python train.py --num_hidden_layers=26 --head_dim=32 --vocab_size=32000 --rope_fraction=1.0 --optimizer="adam_variant" --decay_fraction=0.645 --train_tokens=136500000
Each number is 200 + 20 x the weight over its row's rms, rounded and kept within 0 to 999. Layers, rows and columns count from 0. The size before them is the row's rms in percent of the matrix's.

# down: layer 5 MLP down (transposed), 256x96, rms 0.128, rows 175-198, columns 0-95
# gate: layer 5 MLP gate, 256x96, rms 0.164, rows 176-199, columns 0-95
# up: layer 5 MLP up, 256x96, rms 0.131, rows 176-199, columns 0-95
down175,110,190,198,247,173,197,199,212,204,212,209,198,231,192,168,208,211,195,194,194,204,183,179,239,227,180,190,202,181,184,151,217,218,203,205,202,210,185,176,216,222,212,183,179,223,175,204,240,236,207,232,175,223,206,210,200,201,191,226,216,209,238,182,199,193,220,195,211,177,202,227,229,237,218,212,166,223,212,195,195,204,211,204,193,216,222,219,167,211,218,201,209,159,201,197,249,208
gate176,102,175,192,221,222,223,197,183,179,185,209,207,173,203,229,198,205,244,196,194,204,188,194,209,197,194,215,203,224,208,206,208,231,204,208,210,218,213,218,223,198,183,208,170,189,206,215,188,207,201,240,202,209,192,247,161,216,228,180,191,172,193,205,213,211,185,197,250,224,219,235,204,220,181,224,221,216,178,200,172,201,152,171,209,208,169,180,205,192,177,213,168,190,212,213,251,194
up176,103,220,228,193,202,245,214,166,225,204,196,196,213,172,214,205,195,237,192,214,156,215,183,186,203,184,178,221,173,195,179,208,212,195,194,183,183,226,174,217,216,198,184,172,231,223,196,182,213,207,208,207,187,240,221,155,230,208,224,201,217,211,202,207,208,190,202,202,216,232,226,183,195,173,217,192,198,181,209,201,198,201,193,207,267,210,183,194,212,214,212,227,192,154,200,205,225
down176,102,197,180,188,200,218,188,196,234,201,195,174,170,203,201,214,193,231,204,211,177,181,164,207,215,198,195,208,237,186,215,193,219,190,224,199,206,222,215,234,216,236,212,185,223,213,205,225,218,182,191,136,191,234,229,204,238,184,188,180,202,231,213,206,192,159,198,213,171,210,198,236,193,183,204,197,222,201,206,182,196,171,195,182,228,169,207,181,195,171,186,168,165,193,190,188,203
gate177,096,201,232,218,175,225,237,181,202,204,227,203,135,229,209,202,186,156,220,189,167,190,223,201,199,201,210,211,207,218,204,225,218,197,204,195,210,188,215,187,215,190,211,170,215,174,193,184,224,217,200,199,199,194,188,208,189,197,142,173,205,192,218,196,228,199,212,194,180,207,215,232,239,181,213,203,169,178,155,198,201,185,206,196,195,164,203,207,190,193,175,159,180,216,192,208,184
up177,092,242,198,226,192,179,170,231,201,172,211,195,234,195,227,218,184,214,201,205,192,186,209,231,191,234,216,147,235,222,212,173,188,219,198,196,195,189,225,192,204,191,200,215,216,164,223,171,179,202,186,191,204,259,246,207,209,229,224,191,178,183,211,184,200,219,211,210,210,198,200,179,187,204,196,212,201,168,181,238,214,173,207,215,176,189,198,199,196,197,197,188,214,211,179,228,191
down177,089,240,170,211,209,192,224,214,224,205,195,211,242,184,213,182,186,203,201,219,185,209,209,218,179,209,243,202,202,197,215,229,156,200,211,203,194,229,212,209,203,202,185,202,207,208,219,206,169,196,193,229,199,211,206,196,174,167,217,188,166,214,229,166,182,201,203,190,155,205,217,181,175,196,174,205,211,201,214,202,199,169,239,211,196,211,223,210,209,130,189,216,161,191,193,210,189
gate178,092,184,222,183,246,207,211,184,195,227,203,201,160,195,192,209,155,203,180,172,200,188,224,182,200,220,186,202,213,203,217,197,184,204,186,220,207,224,185,232,201,184,201,189,249,166,193,185,215,208,179,197,170,230,194,219,199,226,180,196,214,144,207,194,200,159,189,207,190,170,159,195,182,212,208,194,194,226,207,180,187,168,202,208,209,196,159,221,171,211,214,194,222,188,199,211,171
up178,093,189,194,174,236,198,186,169,210,243,197,196,206,223,209,217,210,218,193,176,193,209,180,206,225,212,197,202,232,189,229,195,207,195,223,199,207,207,196,172,233,206,197,200,167,175,165,192,181,165,182,201,222,173,215,202,236,193,179,196,170,207,180,176,193,214,249,239,206,203,198,235,182,185,192,240,232,212,162,211,210,181,206,200,206,197,218,221,222,193,228,188,221,216,232,202,189
down178,099,162,207,183,211,239,191,187,179,199,220,206,199,191,184,231,198,246,204,206,219,201,203,211,227,193,203,183,229,193,218,222,193,237,194,209,220,197,225,213,193,169,188,149,236,211,239,189,207,197,210,229,186,201,195,221,189,200,211,212,199,207,210,190,200,209,220,238,171,219,179,207,204,176,192,196,214,231,154,159,195,215,185,192,203,197,224,175,225,201,195,191,245,185,231,213,191
gate179,099,201,209,226,236,185,193,168,181,229,207,179,191,176,227,210,190,195,157,219,206,152,245,201,205,215,209,191,197,186,208,179,192,192,199,212,226,189,217,212,224,220,217,192,189,177,185,189,241,193,197,213,209,193,197,193,177,244,223,198,199,203,166,237,205,192,185,207,215,222,193,167,191,220,155,190,225,224,174,185,181,185,186,239,205,202,205,203,232,219,205,206,220,213,215,180,228
up179,122,181,176,209,182,209,223,210,224,197,225,205,158,211,163,217,159,193,186,226,221,196,154,208,205,199,172,212,175,229,183,185,185,198,219,206,216,194,213,185,198,197,219,190,233,220,206,207,190,201,222,210,221,194,179,188,177,185,164,192,179,233,232,179,209,218,201,210,215,190,187,212,244,198,195,185,208,177,228,161,189,198,200,192,201,202,205,258,189,182,205,221,195,201,182,162,227
down179,121,221,185,155,174,170,183,186,232,200,188,177,195,183,201,187,205,190,234,173,213,218,196,223,187,203,205,160,214,200,202,201,177,183,212,213,206,184,224,174,189,239,185,212,194,188,192,187,180,211,211,183,227,229,165,231,217,181,219,181,194,222,205,202,212,190,199,204,196,192,190,239,244,210,228,193,196,200,227,205,240,218,237,212,198,197,181,222,174,195,160,162,203,205,205,219,177
gate180,103,173,205,234,230,196,168,218,187,180,177,208,213,245,193,174,181,209,185,194,183,205,209,212,196,189,174,195,189,184,211,191,192,189,236,183,238,188,207,159,201,217,215,186,224,190,207,183,250,214,194,208,188,229,238,188,208,206,171,241,229,194,173,181,194,193,208,215,183,204,214,225,214,191,188,193,195,178,157,206,172,183,193,187,214,206,182,171,197,181,181,194,168,218,194,212,161
up180,104,198,205,203,212,186,186,217,223,219,236,210,155,229,165,198,188,186,187,180,209,182,180,207,158,204,208,191,194,192,196,207,193,190,201,202,213,186,179,210,239,214,212,192,200,198,226,200,204,182,179,204,152,211,239,253,187,191,213,185,206,168,167,220,184,194,219,187,204,199,173,173,206,188,192,201,189,191,200,205,180,209,199,208,243,172,219,229,223,191,219,179,171,155,198,220,164
down180,102,203,231,248,217,223,206,212,206,231,196,167,191,187,185,238,207,229,222,177,210,182,192,211,201,216,203,208,215,207,191,162,178,219,204,229,198,188,175,192,200,205,196,240,178,238,172,209,228,181,188,183,235,200,199,223,198,230,226,207,163,213,206,222,209,197,183,210,192,193,195,166,223,175,202,239,174,186,226,186,205,203,205,196,222,183,205,159,183,206,185,220,193,185,199,238,206
gate181,085,200,210,197,230,231,213,184,191,210,187,231,226,188,209,218,161,218,181,166,187,236,159,204,195,242,195,178,169,213,231,203,204,179,231,207,203,169,201,196,194,211,209,187,173,220,208,186,205,207,176,248,198,174,186,173,202,212,178,183,199,181,183,210,194,192,224,195,205,192,198,177,188,215,209,212,229,214,202,231,203,158,190,191,176,204,221,223,200,218,190,169,167,211,202,161,224
up181,110,177,190,211,181,200,199,202,205,210,214,176,192,204,192,150,222,184,209,216,197,173,216,181,226,150,203,237,222,201,173,207,219,213,183,193,180,233,233,223,220,197,180,218,196,169,182,184,196,183,229,194,176,203,205,203,218,205,217,220,189,213,212,177,216,182,184,198,160,208,205,233,209,185,164,186,219,195,178,174,190,221,195,176,235,181,192,174,199,197,230,221,237,179,215,229,180
down181,125,190,202,214,198,215,162,218,185,195,188,183,182,218,204,200,214,210,233,207,206,168,185,215,202,173,209,200,228,209,192,197,214,218,216,150,200,216,211,183,218,144,207,205,198,195,181,172,204,210,207,185,204,186,203,204,205,215,202,275,198,206,194,193,208,156,199,214,196,191,197,190,229,218,192,218,200,187,184,135,189,211,188,201,220,161,178,176,210,229,216,227,198,208,214,222,180
gate182,095,193,248,168,221,173,202,213,199,208,180,232,218,242,158,173,206,225,188,214,177,171,175,185,173,164,215,195,205,223,244,218,199,197,194,212,190,176,222,231,210,221,208,193,207,197,202,192,183,186,201,214,212,208,189,204,223,196,202,217,192,202,166,191,208,188,213,198,171,182,231,211,222,163,223,192,232,214,222,193,194,192,191,193,193,163,211,156,181,225,205,204,215,205,230,186,189
up182,103,211,236,212,158,205,201,228,184,213,224,179,197,216,181,204,203,250,200,199,202,189,193,198,161,209,188,198,185,188,188,217,166,181,167,202,198,193,196,233,223,170,199,180,206,225,205,210,230,218,202,193,146,203,219,208,185,180,229,193,174,195,206,184,192,208,189,223,200,192,172,217,167,198,192,191,185,224,208,172,193,223,180,156,184,197,186,220,177,224,199,177,183,225,223,240,208
down182,099,212,221,194,205,212,219,221,211,208,195,178,179,195,200,252,213,205,197,184,185,218,180,184,194,188,175,187,167,194,172,218,168,223,184,194,245,207,208,208,233,231,207,200,198,188,208,197,172,212,201,222,173,232,212,213,206,212,189,199,180,199,266,189,195,229,183,211,229,191,236,237,193,188,199,220,171,187,247,173,190,216,177,186,184,197,201,189,185,188,221,196,193,211,210,204,232
gate183,101,141,201,207,196,172,203,191,164,208,175,211,177,206,206,175,194,180,212,177,167,158,206,185,167,206,193,211,185,229,181,199,212,204,220,162,196,182,201,179,198,224,219,204,206,210,193,183,224,173,200,225,140,161,204,218,183,220,181,214,190,225,238,191,214,176,199,204,187,197,238,198,217,188,222,198,208,215,186,178,209,211,200,187,215,201,244,178,186,196,177,195,212,205,205,202,179
up183,106,182,207,162,181,189,170,164,241,193,223,196,203,235,222,200,197,170,221,214,178,175,203,184,212,179,167,186,205,168,193,213,212,207,192,182,220,224,201,253,169,195,215,193,210,207,168,213,199,207,241,199,225,197,203,224,222,204,232,197,224,159,199,203,199,198,184,221,203,193,171,205,203,204,197,207,185,232,197,196,249,187,188,214,224,211,214,203,193,228,241,194,219,201,191,182,203
down183,107,169,193,193,201,161,159,182,161,197,193,219,197,268,224,208,168,174,184,182,199,204,204,192,199,191,185,168,199,232,224,160,216,205,237,220,205,206,207,189,203,199,208,168,217,170,176,195,186,197,224,202,212,154,216,200,223,194,209,192,192,227,177,193,225,184,214,212,174,208,208,223,229,193,191,216,199,178,200,223,183,213,179,215,194,215,227,216,210,180,194,219,217,200,197,189,176
gate184,091,219,203,203,225,166,176,193,191,217,214,213,163,244,197,211,216,210,195,185,208,201,182,205,188,178,176,191,187,240,236,222,166,199,208,235,195,190,221,201,204,194,192,197,182,215,176,198,209,206,164,192,210,163,228,178,191,208,198,223,208,195,199,220,195,216,203,164,187,211,164,227,213,181,220,223,195,161,186,193,186,185,213,176,172,147,220,200,201,198,183,157,225,193,199,208,173
up184,105,193,171,216,186,164,176,207,197,225,199,203,187,208,186,178,204,211,197,236,240,223,194,226,185,174,199,178,193,206,210,194,181,223,203,234,224,217,185,218,219,161,145,205,232,240,237,205,211,193,187,195,192,214,208,210,166,215,183,217,155,176,207,203,223,204,222,173,195,202,186,170,230,170,206,174,208,175,177,187,171,207,211,200,203,185,179,208,182,193,217,179,211,195,192,205,207
down184,102,191,213,206,230,217,231,229,178,156,191,221,199,211,241,195,225,175,201,172,191,194,228,194,219,233,200,196,215,202,195,207,182,185,181,187,201,171,208,204,224,200,205,213,196,179,215,177,231,198,157,190,230,219,166,183,205,188,205,193,212,178,213,218,182,195,192,217,213,230,218,187,174,232,200,231,197,204,185,248,209,176,188,198,241,206,216,202,222,225,200,217,194,218,169,184,161
gate185,098,176,193,205,181,211,168,211,207,189,182,228,153,211,172,186,215,190,177,191,213,214,202,197,164,193,199,168,255,198,190,187,228,198,246,196,194,202,181,208,221,203,238,184,213,185,177,199,221,181,205,201,192,199,208,195,182,196,220,236,199,204,195,193,197,207,223,202,172,190,212,187,211,189,218,201,201,190,203,175,226,159,185,226,240,219,198,198,163,213,199,164,246,235,216,185,195
up185,095,245,199,213,198,217,213,175,197,207,213,183,220,180,191,240,205,179,205,201,185,184,205,193,191,200,226,218,172,202,214,202,170,201,184,207,195,184,167,234,219,214,184,187,198,219,178,191,223,234,198,184,196,176,195,184,239,222,181,209,200,225,207,220,202,217,180,221,205,191,208,167,184,214,224,221,198,229,234,197,201,201,207,181,164,132,156,190,214,185,201,224,203,225,205,198,169
down185,093,168,191,179,195,199,230,191,206,239,210,166,233,200,233,242,164,201,223,220,183,161,185,217,214,210,172,205,178,191,194,208,197,149,176,164,202,213,193,211,217,181,174,192,216,208,220,200,196,206,205,170,206,199,223,211,191,202,185,190,216,207,219,225,215,164,201,216,206,199,189,207,219,195,191,220,240,211,206,219,207,179,217,204,163,198,187,170,208,193,162,239,190,185,228,198,199
gate186,113,196,184,218,206,215,237,178,240,193,201,206,198,193,193,206,237,236,181,187,189,233,174,171,194,195,192,197,232,221,179,194,222,193,174,197,212,180,201,212,199,194,192,180,231,183,168,187,235,209,217,208,185,190,175,158,215,238,194,224,206,220,226,207,168,200,181,197,210,158,209,159,190,201,193,218,205,221,194,186,216,178,211,171,193,174,202,195,235,224,231,177,205,229,219,195,204
up186,102,190,195,177,202,184,188,203,192,194,218,173,225,194,203,236,211,191,200,202,238,186,173,202,189,172,152,169,217,193,201,207,198,198,215,208,240,223,232,227,245,199,238,173,147,190,225,199,215,204,173,185,224,170,204,210,222,215,206,211,186,193,199,238,169,208,175,226,189,216,221,175,210,182,186,190,198,180,199,170,212,189,215,189,195,205,237,190,196,199,172,191,172,195,190,207,204
down186,100,185,224,173,203,217,173,174,188,246,183,190,179,202,188,203,184,208,212,191,205,153,181,194,171,182,165,205,195,186,198,205,181,212,206,164,207,197,219,184,207,219,228,208,179,217,231,170,192,173,199,212,191,184,194,220,192,208,194,194,207,230,186,168,198,229,179,241,197,223,190,188,162,181,213,185,229,205,209,182,175,197,180,199,196,188,186,211,170,135,191,218,174,192,205,202,177
gate187,104,185,186,216,174,193,205,184,187,202,210,243,178,187,187,155,163,182,196,192,186,156,192,196,196,164,191,228,205,197,204,231,246,198,195,171,192,203,175,193,209,189,233,175,206,173,216,186,230,217,181,223,174,233,216,163,225,195,221,233,222,209,182,202,188,179,204,220,185,185,227,195,177,199,199,206,212,217,188,203,193,197,189,256,218,212,202,187,203,210,216,189,165,196,185,203,207
up187,109,193,249,158,200,197,224,234,218,215,202,171,198,188,199,172,220,230,207,187,231,213,202,225,210,211,201,171,234,211,188,211,195,203,197,206,201,235,185,179,222,198,164,234,211,180,216,200,222,208,219,207,180,226,201,246,198,169,227,212,196,191,186,179,207,177,150,189,199,185,210,224,203,195,206,202,183,200,218,207,202,199,241,176,181,237,192,219,190,177,175,214,192,198,185,172,192
down187,110,175,233,174,171,172,200,218,205,211,202,177,201,200,194,176,237,203,207,189,179,207,199,192,178,213,210,189,192,210,158,210,184,202,169,201,216,194,170,184,213,204,189,202,174,184,212,198,212,232,217,222,198,171,167,205,197,168,217,205,186,214,203,189,174,223,182,199,191,225,237,210,213,218,189,214,165,230,195,186,186,189,239,181,209,195,240,254,225,225,162,193,228,218,208,183,215
gate188,107,179,175,230,232,198,184,204,210,211,163,185,171,182,187,216,165,216,181,193,192,188,204,210,203,202,218,194,192,231,202,216,218,223,217,203,199,220,194,168,168,232,211,197,210,188,216,174,206,192,227,198,170,214,201,193,175,232,193,212,200,205,178,178,220,195,170,254,214,194,183,220,222,170,206,206,204,192,162,212,200,202,195,177,205,186,209,215,210,203,227,237,201,171,216,151,155
up188,092,158,239,223,199,214,220,186,226,168,204,174,209,225,226,182,196,215,185,216,202,217,181,210,238,207,173,166,199,207,202,217,222,206,195,227,213,207,197,171,203,218,250,181,182,188,218,202,210,188,202,182,195,205,234,194,230,188,177,220,257,206,186,177,202,191,176,221,216,197,199,179,196,199,175,184,178,179,205,195,209,195,177,185,173,208,183,165,193,201,190,213,212,244,212,170,194
down188,091,219,224,202,203,215,179,188,159,197,210,211,209,200,230,187,219,222,234,202,187,227,206,190,220,197,188,183,185,220,223,234,193,261,196,206,200,176,189,208,212,206,197,217,168,224,204,256,223,207,156,177,210,199,232,207,194,179,191,205,215,181,220,199,181,212,240,173,222,178,213,187,166,204,205,216,218,196,218,226,214,213,207,181,224,242,198,166,194,194,202,195,195,214,191,199,209
gate189,085,212,178,223,203,190,184,179,195,183,220,182,208,186,156,240,177,216,220,197,228,204,228,190,214,225,180,218,202,225,251,237,202,214,217,236,214,191,177,192,217,209,208,231,232,203,187,189,214,186,172,212,211,207,219,195,199,201,212,215,214,201,198,186,246,210,210,184,214,189,193,186,218,224,204,191,176,221,195,199,176,219,197,189,234,198,199,204,190,213,196,150,174,206,255,211,216
up189,104,199,189,202,204,218,182,187,206,174,241,187,217,167,202,177,185,193,234,198,212,195,205,209,176,203,175,175,205,235,187,185,237,207,217,207,177,227,186,191,199,240,241,215,190,205,201,201,222,215,176,208,230,247,186,218,196,206,235,188,230,176,166,181,226,216,211,177,193,201,213,180,232,220,204,196,172,210,196,211,201,191,188,212,219,229,183,212,201,186,197,167,206,209,234,247,194
down189,102,207,201,177,196,225,183,213,205,179,187,180,205,233,207,199,220,205,195,186,200,184,198,210,194,201,221,194,207,187,203,191,210,176,168,229,180,176,156,204,203,174,191,175,208,190,193,212,210,199,182,96,179,188,168,183,176,195,208,220,179,205,202,192,169,219,177,215,199,194,207,202,183,186,207,210,182,205,194,221,182,227,202,200,167,205,174,212,207,164,201,198,188,173,169,185,171
gate190,102,202,193,220,215,177,195,200,219,228,202,186,224,225,181,221,192,236,200,193,230,239,194,218,201,194,191,220,196,219,223,218,203,202,189,234,234,179,202,175,177,216,187,203,187,193,224,179,232,201,190,213,201,166,196,192,193,234,178,197,215,166,224,207,203,212,209,234,215,179,178,252,226,191,214,185,177,225,199,216,212,186,229,200,182,175,149,217,204,212,210,212,183,196,229,192,160
up190,096,202,201,219,205,209,231,192,184,182,212,153,194,197,246,218,180,191,195,221,210,222,197,187,210,199,220,185,203,188,236,215,210,208,200,203,249,197,188,182,221,178,175,215,223,225,186,201,136,195,190,206,163,194,198,207,195,209,194,228,190,179,191,161,215,219,230,217,195,193,211,191,187,199,198,194,184,214,192,227,229,197,207,219,192,169,204,236,233,207,217,221,179,146,209,199,202
down190,093,203,167,232,143,164,206,202,211,180,242,190,195,211,187,181,220,209,205,223,181,218,186,194,201,226,225,202,176,169,197,215,173,209,197,188,185,205,166,192,197,214,178,176,236,209,178,206,187,228,207,203,204,204,216,222,229,225,194,173,208,208,190,221,189,179,241,209,192,209,182,228,221,203,208,205,225,223,190,195,180,195,212,175,206,187,202,173,220,246,210,170,190,201,234,199,168
gate191,085,206,193,221,190,213,217,213,193,182,214,190,181,199,204,216,192,238,195,187,238,237,163,206,179,201,198,179,223,224,219,208,193,203,172,207,234,183,222,179,186,210,238,196,202,198,216,152,193,214,197,196,186,210,214,227,191,191,185,202,195,174,172,213,143,189,198,218,240,221,194,163,189,193,207,201,179,210,177,191,200,190,197,187,204,201,182,224,187,199,227,179,145,169,179,228,189
up191,088,177,223,162,188,240,192,187,209,199,191,189,184,219,229,205,190,182,194,189,206,213,181,195,212,235,197,186,216,186,248,180,214,190,183,183,213,181,229,229,199,230,222,204,211,215,194,183,182,185,187,202,211,224,173,192,190,196,168,191,208,192,216,197,180,220,172,169,195,211,180,170,173,189,183,186,193,180,180,195,231,190,200,264,190,226,172,241,197,195,203,191,206,203,191,152,208
down191,092,196,203,183,172,199,192,207,188,189,214,213,205,182,223,214,205,186,172,210,223,235,184,153,181,226,183,206,150,178,228,192,229,215,208,190,218,212,191,199,173,267,204,216,218,201,205,227,205,210,230,256,171,199,188,198,207,187,200,194,210,209,201,211,197,243,203,185,201,209,194,207,164,205,169,168,194,195,212,240,190,191,190,216,190,236,197,201,232,207,196,188,195,191,195,182,204
gate192,102,186,194,181,215,190,205,211,224,202,228,198,170,161,212,171,195,199,176,180,193,194,183,212,212,194,184,181,172,205,241,215,203,190,192,206,212,176,177,196,200,197,209,178,196,177,201,176,186,210,193,215,154,171,203,217,192,225,197,233,247,173,192,180,195,193,164,229,178,198,239,198,200,198,206,194,203,181,177,196,201,200,184,202,209,225,160,245,227,196,165,170,193,210,250,198,205
up192,096,168,144,176,171,219,200,201,219,188,247,197,199,198,218,213,176,200,177,171,200,212,189,205,196,178,175,201,171,164,209,223,191,196,165,175,219,224,189,216,196,192,220,207,198,185,217,190,179,203,205,214,208,177,195,208,211,208,216,203,254,169,210,200,212,195,201,195,211,197,221,202,165,207,182,221,175,172,200,204,216,201,229,192,193,222,174,216,226,184,240,214,204,151,215,175,213
down192,114,204,191,171,195,203,188,209,215,184,242,213,174,183,222,182,208,178,189,183,225,200,175,204,196,206,219,205,199,191,211,188,182,181,187,227,202,216,177,211,204,202,217,203,224,203,199,193,155,210,193,252,190,144,219,215,220,178,181,213,192,219,229,219,186,203,193,179,200,216,203,215,223,180,161,200,199,183,209,209,213,209,201,221,194,254,204,181,216,162,183,202,192,161,240,176,232
gate193,097,224,181,184,234,195,204,186,189,170,205,229,206,240,190,210,168,217,190,213,185,213,196,215,188,220,197,155,227,194,215,196,224,203,196,211,204,168,228,175,205,177,168,212,225,198,214,172,216,244,214,200,190,211,210,215,223,213,192,226,199,198,200,162,204,186,214,180,247,188,219,197,196,202,212,198,200,174,179,179,183,183,217,174,241,178,202,179,165,214,227,178,199,160,191,204,182
up193,101,204,217,188,201,168,209,177,250,208,173,195,156,195,205,233,219,216,192,212,233,209,227,236,215,195,191,155,210,203,196,227,192,203,252,206,222,208,191,167,187,219,181,230,186,184,217,218,222,172,200,193,194,220,245,198,199,191,177,198,153,184,217,190,227,204,202,201,180,213,193,212,195,175,198,229,184,193,196,182,201,190,176,200,194,189,219,209,156,211,196,191,210,189,177,187,200
down193,103,229,171,202,187,208,208,183,211,221,163,232,212,193,206,196,189,217,195,218,220,204,228,206,206,183,186,175,183,232,205,223,179,188,182,211,228,215,223,231,195,148,195,170,199,205,231,193,223,213,222,183,181,188,189,206,177,199,223,196,210,223,198,218,216,240,213,218,220,198,247,223,217,174,185,187,203,202,222,219,175,186,223,183,193,201,230,209,189,140,198,197,174,210,175,190,203
gate194,107,216,205,186,214,200,207,192,185,218,207,176,161,195,191,240,237,219,184,188,228,227,188,215,185,179,169,212,194,207,220,212,203,226,207,230,204,202,179,243,203,187,198,160,212,203,213,190,239,214,181,207,187,174,197,186,233,225,202,207,201,188,190,208,236,192,183,187,202,170,194,212,221,175,227,231,227,192,180,187,211,170,214,148,205,187,224,201,170,208,179,182,193,204,220,228,174
up194,091,199,160,209,179,196,197,189,161,207,182,178,221,215,235,193,185,189,186,190,223,206,163,174,200,192,205,220,235,185,190,191,163,203,223,222,222,237,179,228,202,213,177,219,173,231,193,179,210,184,201,208,216,191,185,222,210,177,210,192,151,186,205,198,184,227,193,181,248,219,157,211,199,193,186,193,200,210,201,212,192,203,220,191,195,184,209,206,230,230,191,213,235,235,207,197,173
down194,091,191,191,206,208,194,180,232,217,210,193,200,193,204,210,186,197,206,198,186,192,194,210,195,200,211,213,236,231,227,220,223,176,169,188,170,183,203,166,186,246,228,181,233,226,190,218,221,178,188,202,222,193,171,255,205,180,203,193,182,204,204,214,178,185,199,206,196,196,190,181,218,202,210,212,196,219,193,242,175,236,182,192,223,161,256,221,223,211,196,190,239,201,180,215,202,212
gate195,093,233,231,208,203,204,193,201,181,191,197,222,191,202,202,212,215,283,185,172,206,242,208,194,187,181,186,202,207,166,243,208,189,203,215,202,202,204,214,198,198,216,223,168,193,206,193,166,204,215,230,194,204,204,211,241,164,167,185,177,196,212,204,168,220,212,208,223,199,217,182,219,203,214,202,211,189,176,187,189,166,156,201,213,204,212,200,211,175,234,212,228,191,203,186,189,201
up195,095,194,207,206,195,216,181,172,195,186,213,221,190,208,241,198,235,191,200,195,187,222,223,200,164,202,217,189,210,189,223,188,188,184,160,179,219,224,155,178,159,209,202,179,204,183,210,209,253,204,210,212,195,181,203,198,199,212,197,197,159,193,210,186,170,213,169,231,219,203,219,199,207,255,177,200,228,190,225,204,197,199,201,217,232,217,173,188,164,208,211,240,190,212,194,203,209
down195,091,235,225,225,214,200,196,210,161,175,195,214,211,217,205,239,203,233,205,202,205,197,217,231,205,182,155,220,201,193,254,211,164,196,185,225,233,206,199,193,207,198,189,206,206,211,192,167,239,187,218,191,180,170,179,226,199,194,191,172,203,194,201,194,231,193,198,198,195,194,167,205,193,205,223,193,191,201,228,217,149,184,211,180,214,215,201,190,174,241,221,212,186,185,196,207,164
gate196,101,199,236,220,187,182,220,185,232,192,204,228,213,233,180,197,157,191,185,184,191,193,226,192,193,232,186,249,230,189,189,189,220,194,192,179,197,160,219,188,206,195,206,165,194,182,208,195,177,185,183,210,195,205,208,181,171,169,232,210,194,229,153,211,216,174,208,223,216,224,220,185,205,221,190,200,195,223,205,193,156,188,207,195,184,186,197,163,178,227,214,232,182,215,192,197,192
up196,110,234,164,176,172,186,207,206,187,218,209,154,191,152,203,197,183,213,194,203,220,204,207,183,221,208,184,232,177,175,194,172,206,175,186,190,193,213,219,236,188,196,192,168,199,198,245,189,215,198,210,179,156,227,213,202,222,208,225,163,213,212,195,185,190,218,204,207,188,193,245,197,204,208,210,206,205,203,195,218,170,186,234,188,223,185,216,224,178,198,233,218,219,209,175,172,209
down196,108,180,211,198,222,198,181,172,187,189,196,207,205,182,209,210,250,199,192,191,178,191,203,253,222,214,181,181,210,191,212,206,168,206,212,185,172,217,209,158,210,217,209,237,188,194,213,180,190,188,248,205,244,190,203,213,218,181,222,200,216,169,228,207,176,206,206,192,200,193,190,215,211,210,190,193,205,224,234,190,271,203,175,205,198,203,185,209,200,193,176,196,163,201,181,234,195
gate197,101,206,184,181,223,202,200,181,223,203,166,173,196,228,239,175,195,179,200,208,209,193,248,183,172,204,180,212,201,220,200,189,199,227,213,197,197,193,214,224,205,200,238,186,200,234,157,182,249,180,169,202,204,190,199,210,201,224,215,219,244,189,199,181,207,191,195,158,224,211,193,217,191,219,212,202,223,210,167,194,205,165,207,197,251,190,206,177,191,198,212,188,213,196,225,169,188
up197,111,201,191,210,157,201,199,209,223,230,137,206,203,215,222,178,209,180,195,158,177,199,207,208,193,235,249,207,231,219,179,187,189,208,192,185,203,210,154,189,194,203,213,226,195,187,182,177,195,232,193,198,149,226,187,191,212,222,192,191,212,192,182,176,187,211,239,215,214,199,176,211,213,205,214,207,181,197,224,200,219,214,187,180,210,198,211,201,237,226,240,195,200,210,212,205,210
down197,108,229,201,207,198,167,181,172,188,232,206,229,225,196,219,225,203,180,215,197,211,200,181,183,182,223,192,191,193,207,225,217,186,215,214,204,211,183,217,188,205,211,223,188,227,203,165,230,139,170,215,194,201,210,191,198,211,173,219,202,213,176,191,224,170,203,221,223,222,236,206,223,179,205,207,190,221,191,177,263,221,203,196,233,213,225,208,205,186,182,188,225,197,214,236,207,188
gate198,090,190,194,174,193,183,199,237,226,191,225,216,159,205,234,231,221,163,195,195,192,153,240,190,159,194,217,196,176,194,205,190,201,183,218,174,219,219,177,212,178,224,229,207,234,199,195,187,209,198,185,210,183,180,212,205,190,216,209,195,205,194,181,224,211,203,173,225,189,177,240,177,211,196,232,197,207,219,202,192,177,210,210,244,146,207,206,192,198,186,206,192,205,231,213,210,202
up198,114,228,195,173,176,208,252,205,239,201,229,177,206,196,195,153,191,185,198,189,209,198,195,219,173,191,184,247,207,214,200,203,216,201,238,221,194,211,235,178,220,194,172,243,190,210,222,192,204,231,220,208,222,194,176,170,229,210,184,214,208,210,212,200,184,204,202,224,190,223,203,235,210,205,180,184,220,179,206,239,198,199,185,192,196,161,207,221,176,217,204,180,189,211,177,197,172
down198,111,188,226,187,224,173,194,183,204,231,192,193,219,199,174,175,176,191,201,188,199,191,211,220,203,217,179,184,192,231,192,229,214,217,194,187,181,167,212,227,189,197,164,162,189,189,193,256,184,199,235,171,178,209,202,207,183,201,230,165,214,233,205,212,196,199,186,216,199,215,182,185,186,172,221,170,192,208,173,204,183,191,199,176,213,230,220,165,211,248,194,196,211,227,208,229,183
gate199,102,181,219,210,207,212,195,226,206,194,232,224,189,218,172,224,190,230,175,169,229,172,198,228,212,201,225,195,222,226,190,189,224,199,192,188,217,178,211,191,190,172,213,176,222,187,209,200,204,241,192,214,212,171,212,215,151,180,191,192,180,218,180,217,183,189,220,180,174,192,174,169,177,202,225,203,207,207,187,178,199,165,235,217,182,197,198,205,187,190,148,221,235,184,203,178,195
up199,107,194,183,213,194,200,235,158,211,221,215,191,223,205,190,191,207,171,206,180,199,185,177,184,225,223,201,206,172,182,174,177,188,200,207,210,207,168,195,213,199,216,198,217,174,142,184,197,216,169,177,202,201,194,192,207,199,220,225,228,215,210,172,201,197,226,167,223,193,215,160,215,201,177,163,206,176,178,217,172,209,195,207,237,195,191,201,170,242,205,203,163,210,214,199,169,171